Each number is 50 + 15 x the weight over its row's rms, rounded and kept within 0 to 99. Layers, rows and columns count from 0. The size before them is the row's rms in percent of the matrix's.

# layer 3 MLP down, 192x768, rms 0.0991, rows 0-25, columns 0-127
101:45 27 41 42 58 49 52 61 59 21 09 33 37 33 49 52 52 66 70 51 33 62 57 70 26 42 67 67 82 92 68 42 60 60 58 42 56 80 35 60 60 52 46 34 53 56 83 31 80 59 54 36 61 57 66 51 53 29 47 35 44 49 55 34 60 32 54 37 54 52 67 56 58 40 59 47 61 62 76 69 79 55 35 28 34 74 62 39 25 26 52 49 34 65 51 81 47 47 34 41 44 45 65 32 45 62 23 40 81 51 45 69 39 83 50 46 37 35 56 51 52 23 33 18 56 49 63 25
100:42 60 46 51 46 80 66 56 57 76 46 41 37 37 46 37 32 62 67 24 57 30 63 06 53 57 71 46 51 66 72 63 37 53 39 25 36 49 43 33 76 65 38 47 67 48 42 30 61 53 70 70 39 48 58 33 70 88 64 59 64 68 39 53 51 48 28 47 34 94 36 49 65 70 66 59 55 35 49 24 44 53 42 48 42 74 53 42 27 40 62 43 65 43 62 47 45 61 64 47 38 46 42 49 53 55 46 54 41 20 65 65 19 76 84 47 77 53 57 64 58 67 61 59 35 47 45 63
108:31 48 28 37 47 24 18 55 43 44 29 61 69 30 39 50 30 31 50 53 22 78 48 40 13 51 36 46 60 67 67 64 35 31 47 31 44 46 46 58 66 28 38 40 76 52 28 51 23 52 44 52 60 49 38 20 35 37 56 42 40 69 31 41 44 31 39 27 52 76 19 50 53 53 62 14 47 25 42 26 53 30 66 41 45 52 49 63 25 43 30 13 56 42 63 51 43 29 50 37 14 61 48 66 49 66 46 62 54 29 31 42 66 45 54 68 45 50 43 27 56 66 39 64 56 38 55 16
098:63 68 66 56 60 51 61 69 49 60 50 64 55 57 60 65 63 73 27 99 45 69 63 72 67 69 52 49 75 76 45 53 42 74 19 34 51 31 59 61 37 56 27 33 46 39 74 43 58 55 64 53 39 78 53 31 46 51 51 50 50 40 47 71 42 42 49 58 57 58 50 64 70 65 67 47 54 53 83 50 57 44 51 75 72 80 42 68 42 28 53 47 34 81 58 61 36 76 73 41 58 52 67 42 50 31 26 52 30 41 35 44 53 35 43 45 58 43 27 35 50 05 28 35 67 67 87 71
098:54 43 22 48 59 58 32 55 53 42 51 56 72 32 57 44 38 74 60 44 62 69 54 66 72 47 33 38 55 76 90 42 57 47 66 48 83 51 73 35 56 29 35 73 33 58 60 70 41 50 41 37 72 24 37 43 40 87 70 57 38 56 41 45 35 54 73 45 31 43 35 39 52 49 77 73 52 31 43 32 51 69 98 56 54 21 53 36 50 31 98 26 12 66 58 65 48 56 56 48 47 76 58 75 52 43 43 49 43 57 30 71 58 59 79 42 45 35 46 55 52 60 21 68 39 60 57 51
099:41 59 53 45 79 70 45 66 67 27 57 56 32 43 62 68 42 99 31 35 99 33 71 58 52 64 77 41 58 61 64 34 57 62 63 42 52 49 66 55 51 90 57 56 50 50 30 54 83 55 63 59 25 83 59 68 41 77 46 56 82 61 47 46 23 60 43 44 80 56 79 62 42 41 44 70 57 71 40 42 39 22 30 31 55 64 42 52 55 63 55 50 64 44 86 74 42 31 56 40 68 52 24 36 47 64 41 90 60 59 50 49 50 41 62 82 69 70 38 46 55 54 16 24 99 69 48 60
103:57 60 57 42 28 40 47 22 55 30 67 58 44 40 39 42 63 49 76 35 29 59 61 51 21 33 51 34 83 40 39 72 26 61 49 71 62 43 88 34 69 57 44 66 38 49 48 36 58 46 72 61 85 42 67 45 52 51 86 45 36 20 45 41 58 67 51 73 58 62 53 54 58 49 50 39 40 43 72 62 39 48 16 63 61 58 34 26 37 50 51 44 66 50 54 60 53 47 27 66 42 72 41 41 50 30 61 43 29 51 40 62 84 50 58 62 40 58 57 51 59 36 27 58 59 60 49 65
100:40 38 44 60 16 31 71 27 48 74 68 42 45 37 35 51 44 59 41 40 34 37 43 46 35 51 37 44 56 69 49 56 54 49 60 52 54 66 54 39 51 38 26 41 41 49 52 29 00 35 35 37 48 38 42 43 25 52 35 58 56 61 34 54 57 45 01 44 55 55 62 28 69 53 52 48 32 41 53 44 33 33 46 23 68 32 71 33 73 55 63 61 49 64 48 46 51 17 59 60 41 40 04 60 50 72 59 48 61 32 35 64 81 31 29 69 48 68 75 66 42 66 59 46 07 51 61 31
106:35 57 69 40 42 53 46 45 35 48 40 44 39 63 22 74 43 64 56 64 41 55 43 54 96 68 76 49 38 51 48 21 73 49 58 35 65 27 40 40 66 21 76 44 49 51 53 34 61 39 72 53 32 29 45 48 47 55 47 66 61 45 50 51 44 54 59 69 74 48 42 58 38 31 66 72 32 54 39 58 39 32 52 71 58 75 66 21 38 52 63 85 40 41 50 61 53 50 72 39 32 47 47 48 48 43 29 38 36 26 60 85 39 68 40 51 51 39 73 52 61 47 68 36 40 46 34 52
097:40 40 70 49 38 59 17 53 50 71 62 68 31 48 38 37 50 70 41 45 40 40 52 30 49 57 56 47 70 49 72 42 56 46 48 58 45 54 75 48 40 59 66 49 33 19 38 79 20 59 30 59 31 63 35 29 57 46 54 81 50 31 52 45 34 37 69 22 71 44 45 59 68 44 36 45 66 61 53 45 60 31 42 33 48 75 46 76 51 41 63 28 48 58 64 38 52 52 68 61 48 73 70 56 51 52 43 43 29 77 34 61 61 68 63 40 29 61 52 42 54 67 58 34 33 40 66 55
106:64 50 51 48 56 36 61 47 62 79 51 30 60 54 70 28 47 40 43 67 26 36 63 64 59 31 60 40 60 51 45 84 59 53 38 59 49 34 17 58 53 57 53 52 23 41 56 52 57 40 44 31 59 38 33 43 39 41 46 44 52 28 34 31 42 44 37 22 56 47 88 45 64 45 73 75 42 58 39 41 28 43 73 44 23 21 72 77 72 54 30 48 57 59 69 41 37 36 44 38 95 42 51 69 54 46 71 43 33 91 62 63 49 70 44 37 45 62 29 47 56 45 61 27 57 65 42 90
096:38 66 54 56 39 47 40 45 38 27 50 27 68 67 56 57 59 67 48 52 51 22 34 62 22 61 37 91 62 26 57 77 50 40 60 13 48 84 59 27 51 66 59 57 43 31 28 56 38 41 74 54 50 60 73 45 39 70 34 59 58 66 62 40 47 55 39 25 18 43 52 43 66 54 50 21 37 42 35 60 44 65 50 43 66 70 56 43 35 30 59 52 40 45 45 48 71 53 71 32 45 52 63 43 45 49 57 39 15 53 41 56 34 44 69 69 89 75 59 55 48 60 48 26 43 33 55 58
097:52 63 34 99 29 48 37 47 40 47 32 66 31 38 72 34 39 55 51 58 55 20 54 32 53 54 23 49 31 62 46 46 47 62 51 48 48 71 41 39 16 52 31 42 53 44 56 73 42 56 18 34 66 93 26 52 37 47 59 34 30 54 21 23 49 19 73 51 75 44 49 32 61 52 36 39 68 46 44 25 45 46 36 36 32 27 53 37 21 41 61 39 29 60 58 37 60 55 21 45 52 49 43 28 50 69 57 38 43 47 55 44 61 47 51 49 54 47 54 37 29 65 58 53 73 61 43 54
100:60 28 36 53 61 29 44 62 79 55 22 58 40 51 77 75 38 63 68 67 52 55 36 61 37 52 56 75 41 78 27 49 41 59 44 61 35 71 53 57 41 68 39 67 39 43 99 47 50 30 49 52 30 41 61 49 57 41 48 36 31 36 75 73 63 17 47 56 53 43 47 59 54 47 43 41 33 70 53 64 78 41 49 48 54 86 48 47 54 51 53 62 30 31 70 68 46 28 72 82 55 33 57 66 53 44 35 45 53 48 53 58 39 82 48 51 52 59 40 60 42 36 26 50 49 44 69 43
098:46 51 53 36 28 58 35 37 37 56 55 36 53 51 31 40 55 48 54 64 45 64 60 71 53 47 63 65 39 51 31 47 68 57 40 35 60 59 75 40 78 40 58 53 60 54 50 60 45 69 54 49 67 51 51 40 59 56 51 69 76 46 62 51 79 66 52 70 53 38 52 57 35 73 64 58 73 62 37 30 61 73 44 65 65 56 45 50 48 41 76 68 52 51 21 29 41 15 56 39 57 52 11 54 52 52 50 40 66 65 48 56 48 14 34 34 65 56 62 62 48 63 60 40 43 56 93 63
105:44 38 55 34 40 53 49 42 68 57 49 31 42 15 53 52 78 71 28 44 68 46 35 46 33 98 36 39 75 54 65 51 55 68 42 38 47 43 41 38 56 43 06 43 42 64 32 23 39 78 42 50 33 51 83 51 78 62 60 50 57 40 27 52 51 58 33 67 40 49 44 41 48 34 63 49 60 38 51 68 24 50 54 38 79 72 49 22 43 39 57 55 77 50 49 72 48 37 52 40 51 65 44 64 48 74 50 32 45 29 51 58 60 50 64 35 56 66 48 50 35 69 59 58 60 50 66 55
104:59 70 65 65 44 36 47 36 54 40 28 34 75 60 43 59 43 50 71 41 26 54 61 42 52 56 70 67 14 75 23 39 74 54 22 17 28 55 45 76 71 50 42 53 41 30 52 65 72 63 52 38 59 51 68 54 42 61 40 69 50 65 55 78 15 64 48 72 74 50 34 47 32 74 41 61 73 38 60 55 55 71 68 31 35 44 37 26 44 21 38 60 54 40 65 61 45 72 35 58 55 60 57 55 48 66 64 50 41 83 45 48 33 52 31 50 32 40 52 40 51 28 45 68 27 69 97 37
098:45 65 30 68 47 30 67 61 66 39 48 27 67 46 54 83 60 85 38 49 35 75 63 53 55 68 63 62 70 04 52 62 33 62 51 28 50 70 50 58 49 53 43 56 54 58 38 48 48 42 58 37 61 57 47 34 59 46 20 72 40 61 45 47 52 50 29 42 45 54 42 64 43 58 74 46 99 61 39 79 60 87 66 45 58 54 71 60 36 43 52 48 66 56 51 47 54 63 59 65 61 49 48 75 55 68 49 63 43 74 33 39 66 49 14 21 67 65 37 46 64 45 56 77 75 43 32 36
095:45 45 62 61 51 56 43 21 25 56 65 51 44 58 47 39 35 39 36 45 72 58 43 25 44 29 59 26 53 38 65 43 57 54 49 37 50 45 34 12 52 41 68 24 39 58 62 51 46 77 26 56 39 28 68 40 49 41 74 30 55 48 70 23 43 60 51 46 23 41 48 34 62 23 63 41 35 59 68 66 50 29 66 60 37 79 48 49 79 51 46 45 57 67 49 36 41 53 36 52 34 56 54 42 54 66 65 43 60 65 44 36 60 28 43 61 18 74 36 82 49 58 57 46 54 46 50 66
100:51 40 67 35 75 48 72 21 49 75 43 43 37 30 50 66 37 40 68 39 51 52 50 57 71 45 68 47 79 35 30 28 38 81 46 75 23 60 61 49 69 41 42 85 52 44 48 44 40 62 45 74 59 56 71 67 41 40 57 71 70 50 62 44 42 38 74 11 53 33 39 34 53 62 50 43 61 49 60 58 72 33 55 38 74 37 53 37 56 40 62 44 74 30 43 34 34 27 34 65 31 55 55 28 48 48 40 43 63 59 24 72 61 46 48 43 61 06 38 71 32 58 35 59 36 32 57 33
093:38 51 23 57 45 68 47 68 76 37 63 64 38 41 82 46 25 67 45 83 32 50 30 83 61 81 28 30 53 50 24 96 41 65 43 42 53 66 39 51 74 37 55 48 45 53 51 41 48 69 31 46 19 48 56 64 44 58 54 12 50 40 49 46 56 32 57 62 73 23 42 51 34 71 48 68 48 61 32 60 66 44 53 54 61 52 34 64 46 33 43 43 63 39 47 46 67 55 39 57 43 63 58 52 53 36 37 35 43 63 54 58 76 44 32 53 36 69 24 43 26 44 50 47 31 70 36 42
090:34 32 74 49 38 35 49 28 66 53 51 60 50 60 43 43 56 29 47 69 44 36 19 48 63 62 44 52 34 29 27 32 58 36 52 70 49 31 75 47 81 39 34 49 67 50 82 47 76 62 71 28 53 74 47 52 69 12 46 66 53 54 25 28 38 40 54 47 89 31 61 33 51 56 67 59 47 68 49 53 72 52 57 31 56 35 47 41 49 49 62 58 56 81 42 47 41 26 50 70 32 36 62 52 52 63 29 57 40 54 63 36 32 23 49 47 27 69 39 18 46 72 56 54 55 63 47 19
103:37 59 54 65 32 46 62 82 76 25 66 41 39 31 22 32 38 40 62 53 47 72 38 61 39 57 19 62 43 60 35 54 53 61 34 50 56 52 44 80 87 29 63 36 53 49 74 30 51 36 59 79 61 37 46 67 43 33 56 38 32 40 66 53 57 45 63 47 33 49 51 43 66 26 34 50 46 42 37 60 32 45 32 48 25 53 40 79 43 41 81 71 31 56 58 76 60 26 42 49 63 69 31 52 52 64 38 57 62 48 58 57 61 59 45 58 40 56 58 63 82 41 39 62 62 49 51 20
096:38 43 18 53 33 08 53 40 52 50 57 35 52 55 23 36 32 74 53 57 54 49 62 28 45 45 38 47 44 55 49 57 49 46 49 42 53 62 57 23 54 60 28 67 65 36 17 60 37 50 48 49 30 50 66 23 32 69 67 47 23 57 62 42 82 39 41 75 75 60 68 30 51 13 59 58 71 42 52 70 45 40 29 57 46 71 54 64 34 48 67 52 76 52 60 50 50 82 53 12 67 53 59 45 49 51 64 61 71 29 50 22 72 30 52 34 36 62 76 58 65 37 63 39 64 58 47 41
099:39 06 58 54 43 43 39 69 45 74 42 31 34 42 63 65 59 89 52 38 44 28 36 64 22 72 73 67 54 53 37 25 53 53 40 64 32 57 34 43 49 24 32 38 68 46 45 47 52 53 53 38 66 70 72 78 52 49 14 46 62 73 30 60 47 56 56 47 55 49 72 78 56 35 34 38 43 59 72 29 52 24 44 62 49 50 66 52 46 53 73 67 63 72 56 64 39 42 18 32 37 68 64 34 48 48 44 47 42 26 33 46 58 43 54 50 48 66 49 40 71 72 31 74 39 63 63 41
101:51 55 55 64 66 14 34 50 53 43 35 40 09 38 30 50 37 35 61 31 47 77 75 61 49 50 41 15 70 37 55 50 31 78 27 31 83 45 30 40 40 39 58 50 45 33 53 57 46 63 66 38 46 59 29 33 59 38 77 42 36 60 50 51 54 62 38 34 36 27 42 60 38 52 47 61 48 36 55 58 22 47 59 58 33 39 58 78 26 24 60 52 99 63 61 57 64 65 69 30 43 68 34 21 43 54 74 28 61 35 46 39 44 49 38 35 67 59 51 62 55 61 52 31 69 47 75 55